Weights of a small GPT-style language model, trained from scratch on English Wikipedia: 2 heads of 64, MLP 512 GELU.
Each number is 128 + 32 x the weight over its row's rms, rounded and kept within 0 to 255. Layers, rows and columns count from 0. Numbers have three digits each. The size before them is the row's rms in percent of the matrix's.

# q: layer 2 attention query, 128x128, rms 0.186, rows 50-63, columns 64-127
# k: layer 2 attention key, 128x128, rms 0.188, rows 50-63, columns 64-127
# v: layer 2 attention value, 128x128, rms 0.222, rows 0-32, columns 64-127
# o: layer 2 attention output (transposed), 128x128, rms 0.166, rows 0-31, columns 64-127
q50 114:100165108132159110163133142131176142117073099146113125139154146143131108152165133182112154139122147171140104151148151140120118094173080174155091156071174051083125134179079122132106101181096158
k50 115:138090102146127170079144157121128113182188136112104097142121083138132145129112120080172133150131110140064128120094092097165168122097153102132200096215081166149133101123149099098139162122147152
q51 120:066140049175195178106144111111185115018137097122112151125123127098126122143125132088145147183136162132115053143114088178115114151175117181117165084116134093103122148153131119136112106160132128
k51 123:158147132177063154153138145147141163128172118144165086122134135151117159119160139174121157108079105139133122089135108094141125108173151114163117165150142189112139115082067122141163138122156146
q52 117:181153136152080134086175139141223122134116099164078144141155084175098118107176157059140134122206156130108054144122129127180108110161112157126131176141115109105158146120101142134132143088181128
k52 109:137066131110174132158070145115148168184086135127226108083129132121161133110092108154128122091074143082123135113134099089169189113130180120125163084096102189106172093104150088114112127121077108
q53 117:111124102220150127136159180180172063112094173098100083090105115173135143136141150088127129134138140061183138129175119142155133134097160075093119045120202102118152142130144152156124120110137079
k53 123:131125137084124129108123116114146231139121135184120184111110102137087116170157104108138149140081116198076123132106142112161124111114083138149138195094078085169108121136109080177093143097090158
q54 117:117112127130077134141128145144116098122202140110156153132109081160084156211113063071156140134071111082190099174109122132174104143157161092124167104103120112126122176157141164174151114126131133
k54 115:131152139181139158161128114117096176134091111122156125120146114135134139076174144183119134141054118114060106053145137061078129104138178155152106193094104170110144108068116138115135149113169124
q55 117:124101125151104147144115139153081146110133215113161083096085169098189181100150115194129195120108077163158080132149114141191069152123140069106140103165133122150108109155160141141054094084116167
k55 096:138112179141123117160169119116102112192056126157143155097174136155062130046160158102141134111092139138144161110075137059087173040074145141146105175128124163162160082151131073068172116123151109
q56 115:197162159150124101176158105134139140098083144104140137155075140159147124134217103193093165139111135169122126108078086192133106100114166060139197107094128127135105078121180126148142143208105124
k56 106:088104165131151129110137146160067125208111173126146150107176119102121113093115143078191160134078117141132110132137113090167156113147120178144026162121156135125133128122082116058173080114135181
q57 103:146130123096116126147106087103185151084067149047091162161133117169144143150068159089106196113089107123109149129142141107141085141100178091158226110094105156139125093089122143157192136159042096
k57 120:113105129135178110181200162151107157116139117152203140060096089100170082136173115095148079115134132122120102140154148107125157133132090080162074181106084127105119174086104112071119132130161164
q58 104:174101165091157137129110149178146088153135108160129146172135195146076093183063145107144063169117102113126135154149153102050161057180178169120170103148107107126095170144089077100110120138139152
k58 102:090158083174091100090106176089119105147096160117095069119157065123210072121124118157083121146102156192078149111153153071129117171119099069182089149127108148087169125104098169140132156127142104
q59 127:147137072123091135123188140094155104093102109137126150100180112149111145129111107094157121126152122066079111186155087110080159105151138131120129169129104148113127070133072144119065113150130092
k59 121:153120125115159141147110105160166163204122123168130104103096109149104071149117140116117086143156151122149123101164185176167112117156135103180137097149144127121164178114162077095167163111133112
q60 115:144129120099168135104129142150172117155216138155135170110059131092132102133144140137118149094154124129091117147169141100130096096104115135135152159118104132117137103086169103110003152112163156
k60 119:103109164101034160143088133077090104145069100143136082105212151172123155106138117112149111130142079150136086135098096143110165142151136147088118114145183149123154148153140119121227091141115123
q61 118:114132092132114151079205174124147123134178131157156167091151119126092107158161149084159154133130200132115124189095166133170118080108110118089113153117160183153153105122121245141085144090171103
k61 114:129162137101109154153071141100180165183093076160100126173145092160101140147092101112086121141123051117120112082139106151125184164132155167099191085127131141087113158126133019128084101134120126
q62 127:143117141052106114149149187186070163138128124208128097121085139068091093114115133142099116194155113191128115119098113128176054134117130132123147065155131103156085149147128159194148089109145175
k62 124:112183140156133150126080150120131061090128111066093155139188114159126158140131105110166184117092124122152133116157081084098117144103136172107184164119073114094149159101147153136136108118125153
q63 117:142113133107124131149109095099051106080122168122079112165113116127112109110149093126121119165108117196130161093115080122146156154089125087168117119129087076148137148128132147092097139117075169
k63 117:121173083162151162113146161133116120056219079130148141131115127134164149157137146116134132142136152122157079130131142159141133194122102124114166125128098143120094198147201146222123096145100137
v0 102:088079106146137092152131089165167148093128107132122064139110130123095157131133183142101102045114088151087101089096160123139101114176112083167124158151090125173131157118091119141105069140135144
o0 105:157080161126083140092126144097100195176113151114157147157123056087124097049114080141181184182129131210165107132157156157117141106108141185065159139130051097128120117137110137147133136151163177
v1 096:087111077144109172078139143141097131178126201165105177099129153067116081173099164161144099100105133072123136079116098120073112201078136127152130111087121138091091123136156132186165118109154099
o1 108:063137156190131143089116152064093151139158160134135052131110155097141191108071146137151126124095140077122093186072137082123165155116140165141182168140078095161159171150142125103126133098054159
v2 103:124167159122075147159195143105138098184180120145078107112151147147130079119121131152123182119095080105186033080098146170151085106098139116177131134151123126135148144117143139164063136179147144
o2 112:152140082186167078110069124145180146166132117083143045179111148143128141174081102108129104120166156117153119180095153156150178167143177143080114118111102130176118110142163160105117100122099114
v3 097:157108144112147180091094115127144128133170096184151119214115088110160122132089156143101111055067104055117140123139148178100114142114108134130090103114140125137111117137121169109146106069160115
o3 103:146181146133123067145185121156106128108127123161230104138124173143151142153117138136137147099099014112166153133129112115102132126108115142146123170171121154065131153130132126171174135201122183
v4 096:199090147174144169120136130136148114177128134115120164138135112184152117154140112074176157158113099084134116162137077142171125140121122146135109082127130186093131091157082180140137131156167077
o4 102:114124112143107110139132100091075095111122158179151069143126166108133155168157135190118163106101142083082143101110176192081110154114184141116173152111146141166084121170140170110079152104090150
v5 096:146079134121111083189071133147161096106127099153120140129081113150121108146153122092102142083202094106128108208086135080136140084127147108118153053109144147068119074113137115078150150117164154
o5 101:144192154197118183154161034101089082117117112088070107118112165136135079083132166146106107128098137160097191099101121212091117182118139132159068133126115138113119117138134131116103173146100079
v6 099:163117164143138086197133114110138084091138141158096121131082145131130090174119119105124148165094189150091130145119170135125137152090120160071156125120080161132171122129109156127186126121110128
o6 108:122175138067147118121124090117148116119104066141113137093141113127090112133101200099154105112096147175147123092177040182156125086098074098165106100142157172169130107177124093111075131182123135
v7 097:143147114098123114106073133127127172146165119125075058129111147113143070144183117113114160163138093115093158165110153136126110084066106110121136133163155137066117168106129189140101119141209173
o7 102:099154153201169177144110113159155203091105169144113159103163171125127186106110113141184090108103110170119116112103135161168173126112112091117140086171095157184137081167126134115108136074113110
v8 107:074140099088083083141065121103135176126122133100091076121116105160149099113122128158142113144109105104073167178110155175126140075119149141157133089177100119197152104131112097089107107144107119
o8 117:120043198191160149132116132169130099131166132108174127120132137114208138146144075141115060105168097162161080111169056115029152179113153135130146138101085134129142107106116112125146151134124176
v9 094:139101175149136204110110037149119131113135185086145144128152113161143156163109167110081146066146114085150116151128120108111104137101134166137097159155145198099060101158149119140148146125109161
o9 096:171116152109099106127110170119145118140176103152167099148210168063083143144096059082154124140093079143184111208111143131038109144147113106122125113088164199081078109098127107104130123138090075
v10 092:206107083103168106136115059116121106126086152065165149074152170108090124140078138134154069148170116165125140164080121117118173106189113190111141158103109174130173118126153148122152098138070107
o10 104:042097163117069127086118222076145162114134084154141088116143109107107118135131121097079150074128152153111206045174077079090076136108106112123110138090135149143188156142129150146132140134165096
v11 094:134057163105108131120096077098154197117133111183096122157154117089132107145122176112116112097149132101161064097081095118139093103101103137172124111117186148098131104169157154105126152144066104
o11 104:182142118128172073147103124125149087150148159111227139085102132163090096101116129103115180147048124134099130094102134136113121179130168080068110154143131144154140126077170154115131107152143095
v12 110:092114124149095182120186210150067131098132101148138160122169147152080131079116130143121162111191136160175161136160130075156081120105085130096096143118117158065054126138133109121148152079179112
o12 128:153193114165165106131116122125141150112149141120111190186098158052105077152109169099148104200080161103166130144134187184119100126147125160113132082114174098179124140134146110109163141152126129
v13 090:061187112152060116184145165093075190069166106183091170149115152144113107106108153120205160152173136102153138128159107134155134142150116140173114124075158143154126150174073148093143141118098130
o13 095:137146136150147102065100064150070129063168136143175122074105131152072116166154131084111106159119045134116118142144131136081123144180201146111117117184118101115137138089167100116124111095139146
v14 094:112166110143171098117148137058131164118118199096082137119118128191144151117114103117113138192122118120103165156118093139176084099132118185105145171187112205171173152135111128156110082088093138
o14 105:159074134085082152127089189120128088111135114165130118139135116123136162148134103089130080106111103127135077111151061176130153138152097101149132151163147162151088071140089127098096133182101150
v15 106:160093140112104144118135121156135127107080120157118134111137134092140079146127123164145109124136113107112147132106150126105022169065090081108083155127193104060148139106122117200193129105115123
o15 117:181184128111093143132157090155154151088107156136167140133143159139061180078129159149133052128111158109168127147103127108106165141109065112131133109132073144063051162180131173142117140112134120
v16 100:186163117143122156071097168142128113120136139137115112160112174098107121115152106166180081129089173167154123113116121116120082153037075105129106212104207120081116154128142190112160088189103131
o16 110:059156093117159145121135125180126177115091122218122169151125151129056159111103185111153112111145101114137131165121163063132178079163157124100144163097166104157064108154144157114112074161164180
v17 101:114170151162130126082122087121059136131120138148132143141160153113179120079144133122097166173141130110116163131120069177114085185159154186128126110096140190107060168150108126183137142083152103
o17 112:148145127038167146139152124135156117121204113139139083144130119137086148146167122069154117125129111111089102131110184074117069096222146135130173111172141141152123146136144042107098083131118090
v18 100:108159153105133182172163129142113118148178084156100161134132115124144156118097118072100156139086145110106126071168181097062171098131112161131112131120073103135090130116133208094157140113154185
o18 108:105120127151151073121120129132116127154160096117139041153186128081141087174141136160116157073108096164134101179112098146185121135137188149092108103111179131123152083142157117121121151136091122
v19 100:136147153167170125174128076141103118164150132143145114060141144123126118085151086166083120078119110125164142119152146154085120143173141160134106101120151102135100183166192112173095189072168102
o19 098:172114104166131134110085192148157092137117100130121083203125154137127110143152170126178130159128169097105198126133142102110114079122123092141127121133086137123090121046115086160139105144169183
v20 097:106135124144107135145087102124098120158100130094134184118111111127112116091128097121102175091116176101136145157198170135159112115094088085070154096111125152096064176155191096054136144075113205
o20 095:120144161118173135088130184164131047097152146107100157145153183116127138145187123164141141130126105124117148186087119149048169098118148142163128069127133115121129133085086082143166147150164050
v21 102:125178132098126109178127113103122124116101171119139115157102067154066097097130127167143140106123120121148096159143131161092120134052153126139149116129123167124166070088131164122051140089134178
o21 111:101099164172187173175127194072131116140101019128166100137146157097116133147104079116176147116175170139133136150147112155082158139155122150147073098176072120142113098113152118172133074084065139
v22 090:136139204173102125140115124096154122093129167084126122114094117122146140175118127107149160221138181126114171160162143159156153136081128106097175154133053169121153064156121123096144138121123089
o22 104:138091120105132148111124097160177121080095102133154157105125128049139162164157131107134084076085066046170062113183152110142169099150112154176101140099160115128152108132184085098168166164111115
v23 103:098184081118132110076127215099082113154133124145144090136108178182135127079143161144181099139183173224144130121141127159152151128142146088110127161116089134129179168094109117136132133165115178
o23 114:095068089143178142116138096135077133099142128153106149055078149124168137089110117129114121122152127111104116206140119134131110135145126169187193106180166056183118099097096170141115110057219123
v24 109:151125111101167151119108146189155097115134095131093100117091178138117110083109162162130110143133136202105103075165100050161143097102074140195094205092192155129118166099105180138160121186156183
o24 127:133101098168117140094134168084105157100098173191159125178115142122104082134091127134139167117117079208127170145119198078134092176110125131121112104116135157174149127152126144113059146011180121
v25 103:094132147091088088165124128087104077141124124161158107050171124081135146142102088116124090063159105144178089116118124179137209112205159159148134101138109098195125091146133141147101154108137090
o25 118:128058108145160123146096184164083128155168121122100107094119119166114078133086137060138140118110142064131208026166136157136124120085140089130154133143108115098165126113124152129178092164119088
v26 097:150097127172170140134122133149148108165153105094131145134114075128084095087093132164192126094170093100133130136154173127130083171156071076142126177108151083184121109202134169174130133093161108
o26 105:162091132153104120150101094110148168125160157164156135165133126106142100173124177161085156139102102173133160082101100172037203063132125131109150119187104133155150138095200115169135167133122153
v27 097:138128100099048158114176138094110153098113161134111122073104145137192132160092180096121106125163116181186172122082099138194111121110115160166143129144162134105221110103188110126084178192051158
o27 103:092110116171166033204101170118107177126103126110146132117088192083133114096114111062112101107140147157102071108140144146113056131088113136107124175088138134132096112123120194123106140089166114
v28 106:148143178122182087155078110129158088198154109105137140089150148201113173127117086135141169165129110177129078125165162088144138103174132128098150137164080116174076140153108132097170135076143121
o28 112:127023076083091198093127170150130092117127135108125156147117150132155094162147118173156132117088118128138181107111106140085184135167095173112131102098136113156124097142104120105088139207128063
v29 091:154159078206126121148165105093133097107117144108135154091112110116120135082126108151178123160110112184106079175129118087116155104105085185134138112067088120145203173157105118110143140134145130
o29 108:102147172118075176155075128080058129105032092176129080135096110086123117142075099086110054114125126137149168105109118121126114138136121123101143097127078157108125098139133119118137136127206126
v30 097:080053162136140213128191144157138166157178116127113153123111034084106143162141142062127145105128105151121057145134140090143177135144122142132072150152146139110133124107088152153123125182148129
o30 100:121189132099092086165145159140106128106089209168152091128109084154113092141080097123152116117079193168138098147148167174154133119163165140079114124115137154090103118135097108123104139052132116
v31 103:116144128113084120142131138091113177092062163052086106172139099178096152182113135116137188104126137136149124167117176139191165150157119094105189146123099194125163086124121116144145075161092173
o31 115:122132166132114158089162127140145156115129065125128157095141129057098148019150100120183112079180134126120064128156159155051133103124152159133155105103154171113194172141146134127103187113118133
v32 105:061136114110158048137156146093129144129101115157099130096142147140112102077105109153108110095110108160147157139112106063161132105089103116157140121112149118096157106116127099197079186088194101